From a checkpoint of a small transformer trained on Wikipedia.
Size: 4 heads of 128, MLP 1024 SwiGLU.
Architecture: LayerNorm before each block, learned and rotary positions, biases, tied embeddings.
Training: a variant of Adam for these matrices, 1040M tokens, 8877 steps.
Each number is 128 + 32 x the weight over its row's rms, rounded and kept within 0 to 255. Layers, rows and columns count from 0. The size above them is the row's rms in percent of the matrix's.

# layer 3 attention query, 512x512, rms 0.0421, rows 383, columns 0-127
size [ 93]
[[160  40 106 219 117 153 163 127 138 116 201  98  76 146 184  82  96 102 105 117  60 140 127 139  87 160 153 141 117 105  83 106 111 118 150 150 106 158 149  85 145 166 171  69 133  94 162 111 111 103  81  79  92 110 117 125 103  71  55  49  75 159 119 170 113  95 166  82  86 160 115 121 145  92 166  69 185 115 174 106  94 168 186 172  67 114 151 143 145 101  93 130 144 166 119 176 124 123 158 138 120 106 121 103 118 109 141  66 145 124 149 194 133 108 168 177  90 102 160  68 151 105 152  64 104 133 102 161]]
# layer 3 attention key, 512x512, rms 0.0416, rows 383, columns 0-127
size [ 94]
[[115 146 136 113 139  92 125 111 155 112 148 103 129 104 128 191 144  72 176  96 124 108 143 124  80 156 174 104 137 162 177 125 124 156  53 137 110 120  92 198 133 146 107 142 100 125  95 153  88 159 195 130  64 145 119 136 122 164 135  93 148 157 203 144 124 187 176 101 100  90 159 168 133 174 144 108 128 163 127 103 104  69 152 141 108  98 124 167 165  91 136 219 235  94  76 181 106 101 109 145 147 143 136 134  74 126 134 130 143 112 104 132 100 135 135  98 144 104  20 108 130 191 194 160 174 186  97 148]]
# layer 3 attention value, 512x512, rms 0.033, rows 256-281, columns 0-127
size [106  99 100 105 105 109 106 100 108 100 110 102 109 109 100 110 106  95 107  96 104 103  99 104 100 111]
[[ 45 110 102 177 184 114 181 116 123 140 126 126 154 130 132 156 152  58 183 133 107  83 121 124  77 105 127 130 148 113 104  74 111 112 163  75 109 113 178 147 103  99  82 148 146 136 145 156  71 140 124 139 151  91 149 147 129  97 165 186 134 181 124 133 183 112 140 133 156 121 125 116  83 113 153  91 103  61 139 127 132  97 101 125 106  57 117 181 113 136 140 115 140 141 173 120 144  83 178 130  99  48  85  53 116 160 158 102 161 153 168 121 145 128 138 140 189 129 161 144 149 127 151  96  83 143 105 174]
 [161 100 152 122 169 117  88 144 131 103 150  77 125 150 131 137 171 192 112 165  90 116 125 105 146 121  67 136 104 109 115 138 131 133  63 109 130 142 119 101 215 133 150 149  92 119  79 148  71  99 150 143 137 141 125  92 116  66 186 137 177  97 141 131 204  93 136 141 123 129  90 182 100 135 144 147 101 118 133 102  49 213 111 120 143 115 124 104 149 183  98 106 113 179 148 118 127  87 113 109  82 193  94 115 121 149 100 145 131 105 157  68 103 124 109  59 127 120 112 127 134  93 136 119 164 101  96 123]
 [119 150 120 144 155 129 168  82 172  83 113 117 128 158 157 118  72 101 103 142 136 132 158 121  98 153  73 134 138 107  83  69  88  86 130 155 108 135 108 115  85  69 168  91 159  96 173  89 158 111 101 165 141 163 118 146 113 189 125 167 148 103 158 140 204 154 132 157 100 119 158  80 163 101 178  99 122 132 117 139 124 102 195 152 143  52  87 118 115 115  93  95  87 212 141 136 154 114  77 111 145 139 147 120 133 184 185 158 115 136 124  81 173 122 113 167 150 117 154 146 125 154 176  84 146 191 159  91]
 [130 200 111  73 124 129 105 133  92 182  90 120 124 140 120  56 109 143  67  94 150  80 141 177 102 116 132 125 186 162 122 116 143 165 119 201 134 133 142  87 159 117 117 128 148 163 135 104 120 128 103 157 180 134 128 136 105  69 111 146  59 102 127 129  88 156 123 140 111 138  97 143 138 108 125 156 115 115 143  76 182 204 147 120 160 112 151  16 142  85 113 103 135 145 175  75  78 127 176 124 135 161 106 108 168  79 161 119 127 147 144 110 161 126 122 117  81  94 101 110  89 135 125 116  93 140 113 131]
 [215 127 181  81 138  76 126  93  93 132  65 183 172 110 158  86  51 189  84 172  95 148 104 167 154 117  90 124 107 152  88 117 207 118  96 136  94 131 116 127 133 102  60  88 146 109 129 164 150 169 125 180 111 117 101 110 103 117 100 110 130  83 150 116 105 120 121 116 177 115 118 150  98 160 112 149 153 141 149 126 106 175 145 145 158 121 134 130 106 164 106 129 116 223 106  95 154 160  79 130 173  47 122 117 143 123 154 146 146  77 129 144 147 122 138 153 158 117 105 171 140 164 150 153 149 133 107 176]
 [139 109 118 133 174 208 106 145 150 113 153 155 141  88 148 188  30 185 100 128 168  87 158 102  79 111 213 160 123 125 114 117 158  84 108 120 105 125 118 106 159 147 146 159 128 115 105 153 160 162 124 136  91 116  93 137 134 135 115 128 103 173 128 113 147 149 126 105  86 153  95 100 109 138 109 158 118  45  90 102 124 168 148 120 220 143 105 103  96  75 145 128 129 102 129 144 119 108  41 125 153 164 161 107  90 190  69 162 149 148 120  88 166 130  93 138  82 155 121 124 137  98 105 100 181  67  58 114]
 [151 146 152 123 159 115  74 138  88 123 120 108 131 128 138 116  94 127 134 113 145 119 144 145 127 161 152 110 132  76 142 114 144 110  92  96  97 115 112 110  99  90  91 114 176 132 172 149 110 145 147 105 192  70 147 127 139 116 157 133 147  66  99 121 151 170  59 124 127 150 101 111 195 149 191 139 102 136 170  82 129  79 109 106  72 128 134  62 170 120 131 162 130 156 150 129  47 146 118 114 133 166 187 160 161  55  93 136 156 126  79  63 113 138 109 142  82 135 146 150 142  53  79 136 102 101 181  99]
 [126 139 163 111 176 127 170  63 121  93  64 149 121 135  71 141 146  98  91 183 116 128 190 121 186 109 163 127 116 199 134 114 139  67  92 150  82 110 111 183 142 166 200 109 162 153  68 146  91 134 132 166 115 103 122  81 133  69 119 143  79  98 153 139 177 188  96 129 146 162  95 139 159 116 180 126 141  90 216 117 123 182 129 149 109 120 182 176  92 146 110  89 150 124 136 105 112  85 134 136 125 134 145 143 133 132 120 125 133 105  87 156 161 112 150 151 114 192 175 156 113 166  84  92 108 110 125  80]
 [142 107 137 147 132 180 182 143 118 158 109 141 137 157  89 152 219 119 145 169 108 137 125 161  81 158 109 136  91 112 125 108  55 154 169 203 133 117  91 115 152 144 114  70 129 114 113  96 128 132 145 126 139 151 110 135 127 110 133 149 204  89  87 114 160 103 143 126 132 171 172 151 103 149 204 162  67 197 123  97 128 190  86 163 102 108 167 130 168 122  93 141  83 193 121 193 134 167 161 153 159 126 115 117 142 113 158 113 115 133 132 117  78 120 109  92  81 173 155 164 143 147 127 130 131 125 108 128]
 [148 155 158 101  87 128 130 173 179 143 110 128 144 114 169  89  59 114 126  98  78 105 129 130 143 136 108 132 112  83 118  97 119  55 128 126 124 163  99 159 126 113 169 143 158  94 154 159 116 130 133 108 174  88 125 135  97 115  89  72 192 173 154 151  82  89 148 133 126  83 130  67  84 146 142 135 154 124 122  69 128 107  89 131  89 118 116 126 123 136 148 110 147 147 155 117  87 109 151 145 173 145 120 143 148 145 177  69  89 128 125 114 137 121 112 125 132  86 125 158 141 186  83 178 142 114 135 107]
 [ 48 168  70 129 200 152 115 137 127 107 148 115  78 158 118 104 149 152 185 102 136 197 137 164  57  85 178 116 165 165 107 114 118 157 135  95 142 136 155 135 128 175 184 149 130 116  53 103 105 137 133 112 227  79 103 106 114 100 144 156 131  87 113 147  70  82  93 107 114 127  85 118 115 142 166  67 118 129  94  96 167 158  34 118 138 130 153 120 158 103 148 224 101 150 156 142 150  81  88 122 180 150 124 171 154 121 117 128  83 111 198 178 121 140 143 125  93 159  77 153 115 132 102 125  74  97  69  74]
 [118 141 144 149 135 125 117 117 122 159 198 110 119 143 186 110 107 118 145 100 136  83  83 149 104 134  58 121  73 107 146 138 114 155 119  88 174 102 126 116 126 173  43 114 136 138 118 128 106  90  97 141 146 135  99 106 115 186 117 153 171  89 124  93 157 135 184 110 152  97 102 120 115  96 151 148 141  85  88 106 136 144 118 156 101  79 143 120 165 158  98  94 113 150  89 101 176 117 117 130 103 145 100 172 119 113 141 139  90  94 144  81  85 129 132  17 110 114 138 117 132 137 170 172  88 132 127 118]
 [132 155 225  68 156 135 129 130  85 118 174 164 176 159 116 157 138 106 158  63  88 116  78 145  72  80 232 125 103 204 117 104 128 144 123 174  94 168 189 114 106 119 164 149 180 141 161 128 105 104 161 124  95 122 107 113 127 135 187 137 118 154 126 136 178 161 163 111 121 117  90 159 116 103  62 143  81 149 143 165 148 174 114 174 163  70 118 153  82 125 139 136 103 180  96  94 167 108 138 149 122 131 115 119 110  87 129  92 181 129  88 122  91 113 141 142 199 141 153 156 146 156 115 112 161 162 108 152]
 [102 120 185 169 101  82 158 197 116  78 191 164 133 114 148 191 151 147 163 114  76 122  92 163 168 130 138 113 124 170 111 138 132 109 118 172 136 152  91 202 126 126 158 120 104 144  97 129 125 122 117  92 110 161 117 165 120 133 143 155 160 177 109 129 119 103 125 124  69  93  82  98 183 108 182  75  92 132 141 151 128 169  73 103  92 135  97  71 115 114 102 140 109 162 103 132  88 106  84 120 128 140 109 196  66  98  58 136  80 135 123 108 134 134 103  96 105 106 131 132 147  90 138  77  96 159 202 169]
 [123  79  46 154  95 122 106 130 174 121  63  89 110 129 112 122 140 149 114 151  95 148 146 104 133  88 109 121 152  95 132 188 106 133 147 125 116 118 135  87 140 118  83 141 148 142  94 147 124 125 147 140 185 118 150 120 145 113 143 146 128 142  96 149 125  51 139 165 109  76 100  81 155 142 128  35 141 130 162 108 112  82  68 137 104 127 162 112 137 189  91  85 128 122 130  73 169  82 155 178 138 174 122 172 194  95 155  95 104 140 103 137 139 134 138  84 127 122  64 169 137  95  98 161 149 123 161  62]
 [115 166 148 110  94 123  98 138 122 122 119  89 121 161 134 127 137 146 141 120 166 167  76 155  99 172 157 155 138  55 134 175 160 134 135 151 139 132 138 119 139 102 218  88 131 143 108 121 150  84 144  95 179  82 147 143 159 120 102 116 156 142 103 127 125 150 127 155 131 108  98  66 122 171 147 123 147  69 148  94 161 192 130 101  93 173 119 130 110 174 110 103  92 150 170 163  84 136 115 147 133 174 129 158 137  46  74 110 136 124  82 171 102 159  98 195  95 158  81 139 154  67 114 173 171  52  75 128]
 [ 99 118  95  81 131  91 170 127 118 137 146  73 203 148 134  90 147 115 117 112 199  99 125 121 149 104 139 124 105 157 151 114 188 154  82  56 144 130 178  80 160  86 171 117 156 116 110 123 120 136 138 168 109 128 109 140 131 126 144 147 126 137  53 113  66 122 126 105 195 121 109 114 166  95 187  67 140 179 133 164  64 110 133 161  77 148 109 164 134 144 171 142 111 110 116 165  97 142  81 149 128 141 136 128 179  87  98 114 109  96 119 142  87 130 117 106 128 153 124 115 147 127 190 168  83  91 179  94]
 [142 141 154  81 139 206 100 148 181 112  90 141 154 173  79 137  55 190 111 141 107  97 107  92 113 105  81 147 185 146 149 135 145  85 136  84 123 161 157 177 133 131  83 135 153  94 109 125  95 118  96 164 149  48 183 129 157 124 171 104  62 107 137 129 140  86 131 149 156  42 118  96 117 112  48 200 162 118 133 138 104 161 114 124 128 136  80 139 171 186 182 113 123 171 135 104 186  98  93 119 118 168 116 111 115 122 145 130 119 125 169 146 123 113 139 131 102 132 122 124  98 127 110 146 120  88 133 138]
 [141 116 101 169 155  91 123  93 162 115 144 125  80 153 109 208 135  97 110 135 139 159 158 116 102 141 156 140 107  81 120 180 107 124 150 153 144 136 133  75 165 146 102 118 127 113 137  80 140  63 136 159  95 167 132  82 157 132 126 124 118 120 105 125 125  85 139 126 149 131 151  64 117 119  94 121 110 139 158 123 175 103 124 118 119 154 143 154 134 206 182  99 138 107 110 131 139 129 120 130 154 122 160  89 141 171 124 159 134 120 126 103 136 109 141 188 113  84 132 117 118 145 107 225 135 146  50  53]
 [198 112 132 163 129 130 172 158 129 111 183 128 152 157  86  49 116 124 111  69 177 137  89  38  77 154 106 119 180  92  87 118 144 118 108  39 153 109 100 123 123  99 137  92  89 122 142 146 112 200 102 150 140 135 106 163 141 135 149  64  98 127  91 132 117 110 171  92 197 156  65 155 127 169 121 211 108 199 173 123 172 160 101 125 151  96  87  76 161 138 195 117 123 125 133 113 138 126  93 144 113  88 127 109 145 129 114 144 104 121  86 166 119 146 125 137  77 146 123 155 141  87 137 112 139  99 181 117]
 [145 121 113 151 164 137 102 110 160 161  77 145 125 112 131  92 118 139 203 141 186  94 146 104  90 154 175 150  65 109 110 105 161 146 134 155 103 163 168 150  83 131 120 112 101 147 136 127 117 101 117 119  58  70 146 130 101 118 158 160 146 144 105 107 185 165 134 160 164 184  85  96 169 130  98 137 153 131 148 121 128 101 113 213 116 151  93 124 143 138 133  88 105 146  80 124 101 163 145 125 152 221 120 110 100 119 167 135 132 152  52 109 108 116 103  99  96 113 152 118 122 140 151   9 120 182 115 159]
 [121 124  94 111  98 169  66 163  87 132 161  54 188 154 106 133  92 151 119 129 160 119 112 113 157 126 126 146  80 120 113 138  68 141 120 135 124 109 178 152 140 137 178 169  90 171 142 124 125 193 143  94 120 160 120 167  96 153 124  76 103 132 106 109 121 172 118 119 170  97 106 147 135 152 138 142 161 176 136 124  78 129 116 130 154 152 113 129 153 152  95  94 138 166 116 134 101 105 137 135 144 181 138 143 131 130 155  99 140 105 166 160 154 121 130 178 196  89 105  86 144 168 110 142 131  91 129 158]
 [141  93 125  85  92 140 138 141 116 115 168 170 131 139 152 148 148 108 185 124 122 117  95 105  68 179 160 132  78 146 154  98 122  51 211  73 140 116 148 141 155 131  95 145 122 134 145 120 150 137 124 155 127 121 155  87  92  99  95 109  87 189 123 126 129  76 110 112 139 165  88 155 132 136  60 182 124  66 153  92 107 115  95 125 141  97 114 159  48 159 176 130 138 166 173  59 160  87 176 132 100  83 118 117 132 160 157 158  99 115 153 122 175 141 139 205 190 164 105 114 147 127  85  87 178 140  85 141]
 [187 133  94 111 129 158 107 105 133 105 181  90 132 162 174 131  81 176 143 164  90 138 105  84  33 159 141 117 123 116 142 119 161  97 137  92 172 126 111 237 212  99 122 114 126 122  85 141 122 163 114 113 111 100 136 102 109 137 113 121 117  66 133 140 139 139 141 121 120 109 109 105 119 138 161  97 130 124 126 110 151 145  46 104 146 153 180 146  75 135 127 121 120 155 123 178 140 117 137 119 143  93 148 174 161 146 137 109  95 103 121 136 188 101 136 137 141 144 102  90 152 153  71 101 117 125 165 118]
 [135  90 100 169 124 119  54  89  94 105  75 145  76 110  96 109 135 124 168 120 105 193 139  95 148 174 113 108 222 113 100 124  90 140 142 161 105 123 115 133 101 153  95 141  54 128 133  83 143 137 141 164  65 158 105  93 136 126 101 149 164 194 128 116 148 142 147 153  94 169  75 120 116 106 115  65 144 151 164 122 121 173 136 197 200 123 185 153 149 174 100  93 124  96 113 154 132  99 111  89 177 168 118 171 141 172 147 112 134 143 107 116 106 118 127 156 158  90 104 141 143 209 156 149 121  88  86 201]
 [119 153 112  97  84 128 147 134  98 123 148  84 102  87 128 171 211  93 147 159 177 162 113 135 141 184 128 123 148 119 114 125  95  96 152 159 143 107  91  91 106 137 127 122 148 164 172 130 145 110 122 135  79 106 105 127 114 163 134  72  87  49 129 141 179 167 100 149 100 136 107  87  96 129 101 127 134  78 113 116  80 247 206  85 122 110 140  85  65 152 161 134 104 138 113 183 122 110 176 104 132  14 103 212 155 158 117 152 102  93 108  96 162  92 113 109  78 156 185  86 142 118 143 138 143 198 140 138]]
# layer 3 attention output (transposed), 512x512, rms 0.0326, rows 256-281, columns 0-127
size [102  98  97 102 108 107 104  98 110  97 108 104 103 107 100 104 104  91 103  94 104  98  98 104  99 111]
[[126  87 158 152 109 137  54 191 176 142 165 133 138 117 129 144 103 183 161 139 155 120 106 100 189 166  85 164 144 103  93 189  96 156 109 131  83 142 139 126 130 148 100 149 135  89  79 155 154  69 158 133 160 109 131 118 175 109  86  59 119 143 129  84 120  77 146 104 134 165 106 115 122 107 173 155 187 117 130 173 117 130 112 135 158 148  99 122 149 164 141 186 197 192 102 135 119 136 155 137  72 110 125 135 162  94 121 157 124  93 126 155  51 184 137 162 157 116  98  94 130 142 128  80 102  98 122 187]
 [135 128 172 125 106 139 129 100 127 126 122 123 111 134 101  93 110 111  89 124 177 141 143 135 162 129  81 125 178 139 144  88 125 127 178  97  70  91 178 104 118 139 143 120 165 112 101 180 118 129  98 112 118 139 130 146 185 126 159 107 176  99  99 143  85 169 128  79 110  69 168 160 131 119 116 195 144 131 164 134  95  69 110 168 140 155 103 134  44 136  99 190 125 100 112 143 180 109 134  93 110 146 187  94 165 134 131 100 115 181  60 153 112 168  91  51 172 109  79 176 162  50 174 131 139 100 152 140]
 [141  53 120  72 126 106  88 119 114 220 135 148 133 146 139 136 110 160 113 180 138 175 118 136 162 107 114 195 124 157 127 143  98 101 115 149  91 143 107 128 165 123  99 110  68 114 139 127 132 142 121 128 136 178 104 172  94 110 152 130 124  98 142 127 162 109 145 177 179 152 145  81  89  66 189 141 152 155 116 130  72  74 111 107 107 146 131  99 121 178 178 138 138 152 163  96  64 113  62 126  79 113 148 163 121 120 161 159 164  81 122 123 142 120 129 138 125 158 104 132  49 150 112 104 113 145  87 116]
 [182 104  95 123 117 142 155  98 145 155 188 147  98  64 144  86 177 134  79 140 110 124 121 135 122 101 187 122 144 182 151  82 183 134 188 115 216 163 133 132 121 145 132  92 175 109 140  54 164 132 113 101 100 129  97  92 162 142 111 118  94 167 107 174 146 182  69 156  89 120 156 117 102 155 137  91 122 138 108  99 107 102 132  92 117  68 152 108  82 154 124 151 203 162 105 177 159  93 114 160 131 111 107  69  88 116 153 115 112 193 119  85 164 144 114 118 131 126 183 104 115 109 128 164 120 125 164  98]
 [ 60 131 145 139 115 124  53  85 123 100 153 169 134 172 147 156 120 126 129 174 150 195 116 152 129  91 142 124 143 138  85 129 167 144 113 153 129  79 166  61 118 128 132  80 108 162 156  85 127 123 112 119 113 117 121 192  81 154 147 150 128 115  45 182 134 205 161 158 184 125  91 135 115 137 146 157 103  96 106 112 115  97 110 101  87  82 117  96 108 118 144 171 163 165 112 177  99 167 135 110 114  64  99 117 110 150 107  98 135 159 156 156 153 242 159  93 113 112 124 161 112 139 107 105 135 150 178  74]
 [149 158 130  93 133 123 148 104 129 146 135 122 137 134 114 167 155 100 105  95 105  97  90 130 122 121  95 146 176 104  93  75 127 121  54 111  83 122 137  88 152 114 109 139 149 105 116  57 133  86 157 126 150 131  86 125 128 138 125 163 103  87 113 155 145 171 112 115 139 130 135 140 189 166  98 135 123 153  56  85 109 128  72 200 101 119 132 157 109 144 131 120  67 171  57 152 137 156 155 147  75 126 131 153 137 129 130  73 116 119 140 203 149 152 103  98 100  96 124 163 100 153 169  98 104 135 164 101]
 [109 117 151 116 139 109  99  88 144 117 111 184 112  63 145 129 158 123 135 115  93 126 154 147 118 123 131  81  70 187 189  89 142 141 152 150 109 135 100 146 130 113 128 119  83 122 106 110  96 162  83 107 126 160 143 144 102 164 143 148 147 116  79 163 142  99 127 145 103 139 131 120 129 128 106  81 124 130 134 184  63 145  48 131 165 163 110 129 142 126 199 195  77  69 144 126 129  69 181 183 140 136 115 101 116 134 149 108 182 118 162  94 120 114 117 164  92 105 169 178  69 102 217  65 121 115 137 132]
 [113 134 155  94 142 160  87 131 144 103 151 140 124 148 141  96 118 149  78 124 187  85  56 134  91 116 129 111 130 124 176 133 150 149 177 114 133 146 199 107  90 154 121 122 124 134 114 129 141 161 104 112 146 122 145 110 169 116 135 174 125 139 157 138 128 177  44  84 185 119  87 142  73 133 101 140 121 122 143 172  93 120  75 137  88 126 120  86 144 166 139 173 100 142 153 124 105 131 105 116  81  74  93  89  92 154 131 111 145 193 109  94  82 136 122 178 125  85 150 122  95 149 138 161 120 116 168 160]
 [157 170 209  91 107  84  92 171 106 122 179 168 133 116 159  92  92  90  69 132 150 159 135 164 134  70 107 127 129 126 135 108 129 118 100 113 141 117 129 152 162  53 159 116 111  84 149 144 150 127 196 136 167 139 178 155 115  90 157 185 150 102 187  94 101 153 155 183  93 105 115 157 157  81 132 167 137 121 132 121 104 129 122  99  56 161 130 136  84  68  96 136 126 103  91 157 134 139 112  45 129 117 110  73 172 153 137 153  83 153 112  80 119 140  53 109 112 125  86 109 146  98 178 109 128 142 149 121]
 [148 149 135  59 129 152 111 179  99 111 201 133 100 140 126 161  93 156 123 145  62 112 180 150 137 149 121  92 150 130 159 148 160 142 113  99  87 110  95  96 128 128 154  92  92 165  96 115  41 170 203 161 103 128 174 163 114 135 185 141 108 127  95  92 123 100 116 148 164 117 129 110  65  76 143 142 130  57 147 149 112 152 135  99 143 123 119 114 117 150 139 132 134  53 169 124 160 127 111 163 170 137 106 182  70 172 178 111 101 106 130 134 136 115 119 120 142  16  98 137 174  96 149 171 168 103 119 144]
 [127 155 152 142  91 133  96 111 149 111 112  95 154 147  99 142  94 101  83 155 115  94 100 110 114 111 122 109 120 136 130 108  65 155  94 120 111  98  95 166 114 171 165 121 121 156 132 134 132 120 199 118 102 125 164 118 103 154 161 108 166 143 184  71 124 147 148 104  80 129 167 151 130 142 100 121 210  79 182 131 179 137  95 136 185  80 139 107  68 132 145 150 105  20  99 143 131 131 138 173 111 195 165 173 134 139 118 161  79 163 200  73 100 132 130  66 136 129 166 107 110 125 165 100  58  78 187 141]
 [ 96 134  89 129 203 166 107 102 134 179  55 118 104  76 119 103 127 153 138 199 178 103 188 155 181 121  78  99 121 134 123 146  85 144 151  92  69 148  97  82 136 125 128 102 142 115 135 138 126 164  62 171 131 139 125 110 112 113 124 103 155 128 105 115 126 138 179 217  60  96 162 143  87 173 138 142 116 123 155 139  95 123 105 150 178 153 112 136 102 118 149 122 135  84 102 101  75  66 132 104 174 117 122 153 165 138 153  92 165 135  48 158 121  77 125 161 169 149 105 163 178 168  99 163 151  77 119 111]
 [113 144 116 121 121 141  88 103 163  97 173 179 100 155 101  41 101 142 104 169 112 130 115 129 125  82 130 144 174  95  86 117 151  97 165 149  43  53 216 149 138  80 113 130 168 156  91  82 146 109 142 140 147 118 151  67 179 115  61 210 114 118 105 102 156 180 105  91 131 113  88 170 145 153 156 127 163 226 132  81 131  74 121 161  87 153 112 111 111  84 103 162 151 162 159 125 136 139 111 198 124 141 131 101 115 126 189 110 115  74 167 116 152 162 141 155 123  91 131 140 138 189 123 140 125 112 135 121]
 [105 157  88 143 145 122 139  83 133 155 112 153  96  88 172 144  66  88 141 134 118 137 107 170 116  95  73  54 139 117 120 124 102  90 160 128  89 159 150 104 131  88 125 138 153 103 109 164 191 175 154 176 210 126  98 108 148 108 108  91 125 130 110  72 144 119 100 116 150 113 128  97  86  70 156 130  99 165 134 125 132 118 163 103 168 178  91 147  82 118 154 138  79 107 137  95 107 183  83  61 144 137 133 116 121 162 148 138 140  98 113 144 123 105 115 142  66 144 160 133 169 156 105 114 198 170 116 154]
 [152  45 126 152 131 186 155 171  96 113 126 138 123 150 147 129 119 164 115 140 123  82  62 117 109 134 107 144 112 115 177 147 142 143 164 179 138 155  98 149 142 160 118 154  57 114 108 151 117 128 137 111 106  95 135 167 117 104  91 102 130 159 151 126 110  91 124 114 128 150 129 133 104 139 141  92 177  43 189 162 124 140 149 121 167 150 174  95 129 172 152 160 117 132 107 156 128 116 125 131 163 141 206 133 124 115 144 153 133 138 137 105 139 107 108 120 132 140 173 126 167 103 177 156 123 116  84 198]
 [137 141 124  68 165  85 150 154 170  97  89 203 115 124 161  95 159 119 126  58  95 115 125 199 111 127 139 121 123 118 133 137 149 119 156  88 149  85 172 126 141 146 151  70 106 124 138 168 112 187 102 127 132 121 131 156 157  96 155 160  88 130 148 149 166 120  50  70 102  89 154  98 104 100 129 109 158 140 170 109  74  99 121  95 152 128 116  95  94 124 105 148 143 150  98 141 123 125  99  91 155 144 138  92  57 135 156 144 105 129 148 114 146 110 110 113  97  88 160 154  93 109 141 165 128 106 155 131]
 [114 140  84 133 133 123 135  66 117 152  76 133 150 109 143 145  73 128 164 157 208 100 107 160  91 106 146  92 131 141  90 111 134 146  90  80 115 149 116 123 149 104 137 195 111 128 138 159 109 134 216 136 177 174 189 143 179  68 105 130  85 175 183 115 219 145 154 159  78 124 118 113 118 151 194 182 166 129 133 125 127 124 185  91 142 124 105 126 111 183 147 153 107 146 156  98  65 169 131 186 156 142 110 152 103 158 122 154 141  88 159  90 114 188 114 155  95 176 157 138 145 137 115 140 174 130  96 151]
 [174  87 139 155 137 169 123 104 144 161 153 201 124 212  86 132 205 106 142 133 176  80 134  82 112 115 163 130 122 116  89 158 113 122  57 107 153 146 188 114 160 171 140 108 104 114 141  44  77  99 103 148 163  93  81 138 111 202  83  82  88 130  85 199 155 152 192 117 136 100 140  97  68 166 122 126 174  68 175  91 133 169 160 170 146 158 141 104 133 152 148 151  82 139 138 145 146 164 158 168 136 120 150 145 107 104 107 120 143 140 144 137 136 163 125 115 136 137  85 121 133 137 147 118 112 123 134  98]
 [133 121 112 170 140 164 122 162 111  94 125 119 110 153 117 171 175  81 110  64 118 120  62 137  92  71 114 179 115  72 117 144 157 140 151 157  90  56 141 102 152  94 101  74 127 147 150 155 101 130 118 125 115  93 152 111 122 133 124 170 151 122 175  75 116 138 140  74 166 119  79 139 133 129  93 100 165 168 145 150 153 147 138 167 161 172 122 129  93 124  68 120 112 209 103 139 166  67 139  85 131 139 159  79 121 125  97 140 180  29 100 157 154 139  96 135 113 107 148 162 139 127 110 131 144  95 109 154]
 [120 182 153 175 151 104  93  43 122 158 115 102 134 131 129 181 105 107 128 116 149  91 177 130 157  63 189  98 149 114  94  57 154 133 121  85 117 131 144  79 155  91 116 119 117 124 130  84  86 122  94 162 132 142 145 145 182 119  79 134  92 147  95 129 155 145 166 139 155 138 120 145 126 132 121 170  39  67 112 122 127 164 149  93 118 181 143 154 143  99 104  96 133 111 175 100 125 130  71 134 180 108  76  92 148 135 135  40 134 109 143 161 128 189 115  88  62 112  82 100 188 181  90  90 155 136  94 113]
 [127 127 110  81  84 166 144  61 232 150 166 131 178 117 164 107 108 119 130  50 169 109 163 104 122 109  36 106 149 107 102 107 125  96 100 156  86 188 170 150 149 145 118 120 148 172 108  90 118 137 140 119 177 195 150 155 111  91 171 142 136 114 124  96 165 158 178  98 116 125 161 105 190 138 153  88  92 128 100 142 139 150  90 115 120 103 129 120 134 131 135 167 166  90 147 144 163 153 167 124  77 134  88 158 132 147 144 106 143 189  76  67 171 172  59 118 110 162 109 130 102 110 134 129 144 156 110 101]
 [ 85 135  68 156 127 145 148 134 157 121 111 142  90 125  96 163 116 129 143 134 125 109 169 126 105 142 187  82  85 100 123 104 162 125 147  89 112 210 164 112 159  94 123 125 168 163 138 149 181 120 163 138 106 113 215 156 164 139 161 133 101 136 115  96 173 114 174  95  88 127 210 130  90 125 170 140 107 168 109 148 143 135 122 113  91 107 147 101 168 109  97 133 126  89 186 117 189 163 106 162 169 170  96 101 148 138 132 176 131 140 131  92 135 146  96  73 173  87 115  94 134 148 150  94 148  90 129 103]
 [194 177 132 106 107 148 112 153 197 127 184 108 156 121 121 135 176 176 154 117 181 170 125 138 128 144  55 171 126 171 101 112 107 138  72  86  97 162 164 151 138 172  84 136 157 169  78 127 104  80 134 116 134 102  77 101 152 148 127 148 116 147  85  41 119 144 156  79 135 209  66 123 148 143 116 127 151 164 117 144 186 121 131 202 132 104 146 116  68 161  96 101 166  82 113 110 107 117 156 118 100  77 121 159 129  85 182 151 161 120 139 164 157 142 184  48  85 136 108 124 155 142 129  93 124 142  90 185]
 [168 161 124  68 111 113 173 202  46 164 122 175  93 126 141 145 169  74 169 233 146 187 111 172 107 125 141 108  94 152 131  93 166 120 140  92 122 144 152 129  85 139  86 128 117  73  96   0  96  94 122 145 138 103  90 103 126 199 163  86 113  87 153  84  86 103 138 118 137 109  80 170  48 112  81 111 123 113 122 121 122 126 154  94 190 112 139 127 145 120 112 151  66 138  94 110 120 157 136  98 150  97 148 151  97  74 105 115 142 152 154  72  69  99 157 179 154 170  88 120 124 132 122  81 126 142  92 111]
 [102 158 146 124  59 134  97 151 110 114 143  97 133 126 158 111  84 115 130 110 103 146 159 119  87 152 155 154 140  67 134 118 150 100 185 145 155 190  54 109  87 103 180 112 101 122 109 140 134 135 158 134 121 150 139 115 161 118 174  96 175 125 148 116  60 108 145 120 144 152 161 179 165 109 124 108 141 124 165 131 149 123 171 137  74 113 108 131 159 107 136 198 207 101 160 158 148 109 150  82 144 110 151 103  87 122  76 118  87 114 124 125 167 207 141 100 120 189 176 149 198 158  89  91 121  95  99 148]
 [133 124 145 114 118 176 146 150 124 148 160 124 142 122 162 110 165 206 168 141 149 132 120 152 130 172 135 129 109 108 123 118 106 135 159 149 119 102 139 155 130  99 123 121 122 103  92 154 144 120 121 135 127 117 118 136 114  82 149 150 148  64  96 127  68 118 107 133 122 160 143 121 107 168 125 172 110  89 151 186 129 119 119  71 201 154 101 111 100 155 191  92 153 149 107  87 145 107 110 117  87 121  61  97 167 166 142  51 156 145 101  94 103 148 123 111  98 104 136 121  86 123 117 106 174 200  39 147]]